python train.py --num_hidden_layers=19 --head_dim=128 --qk_norm=false --attn_scale=0.0884 --extras=["capped logits"] --init_std_qkv=0.0245 --init_std_o=0.00398 --init_std_down=0.00398 --learning_rate=0.00225 --decay_fraction=0.83 --decay_shape="linear" --max_seq_len=256 --dataset="wikipedia_en"
Each number is 128 + 24 x the weight over its row's rms, rounded and kept within 0 to 255. Layers, rows and columns count from 0. Numbers have three digits each. The size before them is the row's rms in percent of the matrix's.

# layer 4 MLP gate, 704x256, rms 0.0854, rows 506-514, columns 0-255
104:132101138043102122114114144097054132113166157139159116118094146143130146135102130131151134130167096141139149136154115132151102146154140125144097095083130116135149138117148074113149132102120137144125108124101108106140147077143135147139135125164130112093122121160108116175123108134150154137156159129135172170137134125107103133118091128074132162113151141103134113065124122104147106126131115114135118128188137093148151119094123116139115141113125104083109116120144164130133106136171106135126133147127167125153155081152113159130142113116113110076184104131135121106155118138151061170139087072171127125114116107082122135151138153158129144114131139130134146125121195121104133093133122119149130120151166149121129113140151116155090132186132147126123122153150134163148134098116096
105:142129132059114139099112135146160142105116139136139142114119106111176156172155101138141150144136174107111156139158148092131127129131145135160148125109165143144140123096156152127125149135114154110128121162171099155122111104145128128121113141142148137121151152135139163142124117135132108092102165126098123102149151101126185137153102114094171139125102125139137116156115112106140160103124132130135138148096167081114118134163095148132102123072136102115141161159093123143161144124115077081146123136114157104152086156141117168109159134136085156147150139131096113159112140115149128130160124134172130122160149082161100072133097142160192130137148102119123093080100140110102122130086127104127126131112123153126117100125098151154150122102146133154125055097084108150120071110123093
103:171128150085149076144116173126131080141097117115102142141092147121141135110128166140129113101126130165118112085161176091129155133140143146141120164120105168109133124136125144078078137116115139135121143130145096143094166128148150169136106095124142129156160128153145128119096117122173092119124149113125145132152138130141114108082100118122085131129114123144112095139152157123059111103105113103146088149124162140127141126104125103151163123154126126135143127125089141169103110147112147150155130121141123151133104129154116153154108093104124076168141147136114154138134150155120105062123151162143123143060145142094131086099148102110114137113114101128156149137160113102113128132169137116095112133147212151134154155106129143097078143084121127154165118112149121112136093143157105
100:135145085137113112103099136134092130148088089141138109161146137087143134156124159139144172140090134124157105128177112119130099129108138151135191189123178103146086153143156141129167139154126131134129121091109136129118148124129172143106116124131177101179157116130149101180140107119104131141099103139116114169129163104122128136109127078136157121141146154149109137136151114146132155122110154153112099149163136148141130102131084142147114120149111128170127148098086149115144136136129102162095162162138120122129132134077101184154135085142133090157128138119086093143109158133095160183083124143119124138177131149102122134162119123143083110157083131126163134124073098149175128151111086112154114132139117186119125109158134152128129124138132129127145139104135152118142109151115139
095:149123081157099153129091160121093098139139096150112128134128147113122129105141093167145122102162155099133112127125105133133110124158101183135127073113151095125138148139116179120117106110115137137173102142112148135149099084132154106136140146110152136120134145143183160141106120127149113165117121131130129099124120102112087163126118137128149114130174149125148114129160123167153130141140136124123145140145160105096141129149114140150094087100126137117122077155152126129081133127118112135137148117103137100134127140088122139083150088114141119181101159175141138116096171142117179147106063131159159155148105077104131095178120121093100096132112099127170128126103129114142112108166157111171083112151117128082109154138143156126161160126138149117136147135135156125130173112130202
100:157141134147128129083121084152125157151154187165148157135117139122133126127120099142140090090092077091163142105139133137102114146125136125149124135144119106142138163143115119167174111113138136137082134186087094104126097160151130153127139121164157179128113154114125097135139125119131150082166109117113146085147147081095111105109128092126150178092120109160150079135187127131172160138136111142127114125153139142144140119166129148145161090114116114164145137154142122127090133135129144139091146131134177126152165126117138123145126097161127118104105111121113133138091097141099155151126170144142153144145136153100130083181118134119117138133144118124151140144147124188144132145149113131124134107174100146145125149093156081127121131103162114134154161096103090116139106156075106
106:175161132126129111132148143117109100136116173104118119070122138162195109121121124144152119120111170136095092155184150131102140139129143099137139100101097149141135147134157147144112122114145108129096130135143126136143141136143145138168128134132101138155168204135112105091129168150106137138109163098166084111120122146103098114146112123150128117119131136146175130197138144173114121110109123158100132094120153146119122117173087141168050159122133135138098079125129131141159140130167156128176136126127107124176094086095108150169125145107168090142130126124115144188115108120149111134119103153147119138088138104119115124120140148099103153139151121126167140115116159146143136125108088117137138166112136087125104121114126105124130159108126145166113128073114148098152141134124154
098:154160176138115136117130154089125109140116113160137126191121129097119133115132098082097117129109092125117103104121131137153097140095127141121136142077163107104151114125134124160091114112186134167149115124083121120155124102141109103138154124165104175135171161091142143115112139100119114176128174121099168101119150136112128114116164183106128152113145126147112106118101145113114078090135124126151112150103164147145115161118102115124137129117141151125157121127141143128113120101094192110100118126120106135106096162100071054148146129138155162103142148119142127141136135140160127163099172131108099144124124132143132144128100106069116107125135153116112121187106116112094099124117139125137151157130110151184127148133098144146097144101147144140130106136080089101121107117104082
099:131127062173120125113153147122144153122160123131116140090135155162166138136080132152101100118098160092118145173141117128137112125160116096141120120135110175147104148108137134124144138134106137124151071128163111109107106120131114164130122117117093105118124148137141121168114166152139146113147135144128094096110160152135106130104133129128142132130143157139164106142161136134144136141102111138119108138102077110110125111179109134184136099166153106067090128130116135154160121156148149147072140132135143126146108149160140142181121147162192154141118163115129148188119174121146153110110100163112139095159161119115121122121139105164134111163136122124138117125123130168160151107136133134157098130142111096168159148158071134128198107104131140093163075107129127133151161143143153
# layer 4 MLP up, 704x256, rms 0.0877, rows 506-514, columns 0-255
101:155107104133136126106135102134143161152150138147131114135088105122154155145106120162151123150102131104171125151088091126125133118125110119143138083082141025093095124116120106093101124098081137115098142132137164137126140138123101125119108092132135120132119125143141133138133133140186172084129106145129123140094100183129163090134142089168141154108162120146116100155154162162170143123156072135161146117124116091134137110101167135133147130147147139129125087147091154135135138123144162138085099172119129115108149160142133129128128107119138104132121125140120113122099131094072124143119153137146120150120124120121084154132097134107105144144117092164166124121120129129064095071130122132140127125114125141108175156106169111130163136167146112140097125092079124107155129110137176
100:133138132128096142095091100113160126106165187141109117114129103120145133159145116126116109125149134149143109112113109137134127117092155149165147174130134121116064134115111148184094106141125182105130133100176130162100121108133160125098120125130179124156125156158134146110100118121108147096133110097118125091128133134116145122159141087124152124107111078145162071107135058121103143093084060135170164128111126124142109128097123149133126128134100113122133118115079090112122101133100115115129145083119110116180100137145153132099143115126106159088128137136118134129137146096110142125135116118155141104107134111086114093118181135164126143161136133108124102172145168157108109112104137117083127180122083114188088123100116143121130094123124096131104121129117122178138108140112136
099:139104137093147087108145144137119106154104108090138091165083114115172112109122141152110153186138186209140143128131157165130154117128087118137123159116158142142117091063112108165138137129124099169132121128175143189083132120083147127131173112111121101134135110144105116139121129132124126116089151080131102139137123099137124137133119137111098135116120176104165128124135107129139115146127148125146141130125171148140118150136177176079119133116147108130104140149144163117124149116158111089103128113135144136134156121122100142147109123136159111083114102150128162140132148147128105145116154129124126132123146145122143106067138150105132150170108119119135137114146151101103141099160150069154145164076112118151112104161118189129163133103108117133158160090124105095139108103102129
104:108098097115139114145098064164097135151115128099140128079103104138086108130136141136126127113123174125136109156155170151120112127098147109105114145095107151108134176123093095134152125125106100166114126125144089145136066113179126138168139096161121129101147105113157097100135138140122166120100085165071115122107113095131160128097105120084163160108143143090168130166154129137104118136163136155136148109093144133130116156125162158123170139134135145113106121118124148101129092137103096149120125126103125152118113128125158118136113082098100130128147125136080148117113128103126130151138114114129143141128065132129116073113093099094185134164123134111152125144090116108074129138150128164117137116088148141129096120133112140103161155107122161138139117114150050151121115097132125
102:147107156150113136135086164109177104121162159106129103139139188094125136150094116160117122124112134105117121085138123087112169125168108157144126065105111109100128118161111143123137109101137092137135167112089163077175107110125150123101124147101135121204155105116114173143139098100118135134127160127168121136129117141128119148132169139095111108123159161150161179134161125146181179121112148145126151169169125127124131104114132115139163123097123141106173103162137149071143152119133155136115154118105107132141097164087121117144111137131149177129110116175165116128143105121154144144128117091164124131120130156161153123158158115129106123132164147135133104117143139164113143124145120113121099127131131094135141136110116128125121104189154118153124129139112118180097162086141137
094:134098105100098102124146078146132112106148144128117105176153104105124127142109185135133158109164106129143117161151136155145094158109163124104118129127100149156106116145144128116110143118108126124100146139120122149108072125096123124091117127119123106092140165123141122131155109115111129174101139154150127128123106136135124142146127145143146133107162116129140116151054173137154102033123097120161122126127081153079138207157101158121122075108124154125157129048148091151117111135141155115164149142127152121140106130143131130139122133109091144109073163117128123104125124123162101131104148118111144136096131150156163165115090131107163151128158147132165117133109144146130123145148136115151170143114131094134103144133166143095107150125102138115150163129082104086143152130114112
100:110132110095140112170113129104102129106118100117134139137100116129099112138157128101110094106081116114119116142096091147135131106152128097142133159135156131125163104132121072115157145084122153095133138126135145156143110122189099088139164113119123124105116123117137122147135147120120102114122089138083134156141051162106166116113147145182113176129141116100054143103147121088110147177131133097122153143123148107137148111111127130123156141116118107148118150145126096071108141115131116151080159100101113132134146110146152123096123134149117147102135103110190123084126156089113118107120168124142140167128134148158114132110082082116111129155107118144135083159126125139137137098122168146139128156140142178144166110162174117128148115102178136070116122139125096146096134093138115
094:141135141137158142109132146120146092085102136146137101141108130145104115125129131115112099136111113153178108129118144105139120129137150148130190129142159137143132108141162138145078172118164138138112128091120126143159112129140090109124144146079101116154134089136149161092114173096115149158111082155142144161165120131142167105113084110163151137096145124134114139156140186125157116118100122153133110086136133151110121135107140129124143139113121141121118109131152152143115114136122136123077102151106168089114131152085136083163146153133199112093085145125108154105150092098130090148140153118128112130117108120117150163145148143118140079093128155105120110170135142124149094141087115115148136131086087128177207130120110126075097145098156145163120105145153133114135153177133149
096:125114115150149105099134189128119105107150087096161169101102132137192120149108129178153117133130099128148134120128149131132116128145119085124150129143174123131107117140122152146118109153101139125144098119127059146112135134149110135118129157093145137166116156110114120114140129109161125132119117136147106083079099103133129154146114100140147151103166124144172134160107137155184173181093125152138141159114057104120149199142128143155150119118102165062123134148157160159141158152156117179085111122106161135142149144128152107128128140130171110105137104118112149124116162118133101138148139137107134141149113135101173149104106109123147113153106146116104140174146141159149082100154137098145115110122133091155136148102131138108088108100136095121138109139148103146126105162144121
# layer 4 MLP down (transposed), 704x256, rms 0.0825, rows 506-513, columns 0-255
105:087165157076128126122131141154115132111157129120135129121143123126089145106130116105143124114135093128136134113132179146154129124102120157150120142103150130121116106103108087132136134112158131156121158137117093090125155139135095140172145151119146125104122134145114140165171128148102077185142165144131145134152190097145105141134116106070126138131164155120121197118130162104144138146085133144131138125100155150133137073114115125159116189105101148104086087121146124147116095117162096123146173116152145156120110122147127155120110132115130117134167093156113123104139145170127062139134134106167143102140112124114114127137136146097124114101122088083123114088100159116107135151072117144135129119127180147123123126146168122174152142103133117126138090163175133187150146111091115
100:100152121164156153168155138125102179152132114119088138130131105131151134088105155119110106159122129174132127148124116148157120105115131112116143096161105153141178133127115137086129107122127102130141173095085136103133133164128125116157122143187122123106091095151116101100130123119162152179131131138137091170132100147170076096116144148136109095146196148171135178123145158137100118178125167093099118143131109153149153133102171093113125125135145162109119111144165160153111116106161126140124129160137136129089132109095118092145103158133144109123116099142116124109137089145112105150108118131049144152114111169144146155134077123099133136131129122145113157118110110120139121122147081121142126114142146099097142155137185124138125154148141151135069161151142102131111130125126155
103:084160124159146164156124135107109163132117144096121145131124106154117148136113137096141142127153086108127120092142116147131110101102118164160103070164105075110112130158114082128087123106129139126131111149121140115086108085096084125157130136128159151143088149132123135122162149127098144137147093161093177125148150116084160161099100095148107137124141124066140155170137131149105138144110130075127145116124095079087099126159121148159133135173120077104159093125125152161121082102149160132142124108154130141139149128159120099126160140092113158130106115110160133083127140087081165156143129114127165118108140109125122153115124124084124135123123120120104111169134147116146137121090179122117196120130133134128144135132112147119130126132125100152084162165146147140139127119148095
109:141102113108166118136131115161113100101149095125172117081144151169168111127125139166126121142114142136118108134111163135102129105159135111093168147138113126127131090121127111169132114106116104131128123118092180148127160108135134145120085146116123130127131163126129100091164130109150110153123157172142146132117157157120134139113112134160124075134149113130127127100138147127102115115117130134094140185121108095174106165114149070133113122139152050146110140112156124145126112103114125093122149147153144102115086093128135095134120077135146102148093117140121082115179089138139093128145117116107113122113131122141109177177177145164112173146130144104143092103164162141159101115132125120182146164114126171109109115097172142117089145144165129088109167172135150129115126123111102
102:124185153137151104112169106114118097118089136120125125112111126150126075138121157101115102129120126133136152107150147081096136104111143121136105117105125178079108131125120099137142150126121143099123136081127156097141129151131093117088097071125162144150102093087135141141132109090112168150149140157120135170096075145111130137074129113097119103115155139143101151142103147080145100132118153148141137140153111148108129126094149148095162115140163103126117142186124134125156135161104151098146115118135093131117140084156153120129113125147143133081169080108159152164114143107125069136169141114109081090124123163148159134097127138166102144131165136107119153156131120145137130121128128110105114151109098125153156117096112085137088083176118135146095086138157109156127146123127126
097:093166123120137119135110172141123114125139134169117127129111135126094125164126065121147089146113125128094125091103123104118137133169132147142116149097146130138154153093114121134137129126129134154139145159100129128142131140144180156152119131129104126151130089173152124106150153179148157129172149128115129107115125116134125121114135082104133126141120113121127116113172070181104087169164182116093160090119138106162153124109155130126161138138125101151101101206124116124119124158120094110124151118123110138103159131132143108109123146167159152126191136147173114128143110158105177126129128110129119109172134099090139124153164139110123163126113133150132115133114131112138129135130121159061056099151108134102103097116135108139178103107156096177122140084133165166150114119132110
099:114149144132105078117145171144145147121158106139120094118142135089138150134109137162151146140160105128140149105181170122142132143101147165122117175097113150166117113104100147136113136160132109102153137110121065098090130149110118115087117106113113117135103146119118122105143125145140127102158144099170119101114149083121140144119166118084117119136100179165160121140116183115138114118129094125119089089108054132104112124139127108146095107143128139147104138077126153146111135180126134156129097084156143137133124163157098105145140114148152094097148181110118156185135134134116109117139112103157105092115109120108142089133151169130175106107107158127124174129134166122145171123155090139169111121114125147118156131151111132141098111115088124144117115153127140169139132155092103
095:101123125134189112152113103134147149149146129115090141074135104144129140146173148156140140112145133144101169181105159115081141147137136154111075110172089156126121142101089154070192168106095130110131122141113132127133159194116134166119098163131132119138101082136147129172134133147111137091121133144147112150125126131177130117142149084132137129153102171110135147140145117133168129122141118159095155120120109104119157113159126140118118134151135127120111146130151132141145183126163062113139139113119147148173151135152152165115137095132094095166120126131155125136125130141107146060167079114137144097168157138130083101150131153151131139132106113117120176124132119126140131142120152129131124104146153131099110128147125109179159096143106123160128126109136166132140130141119182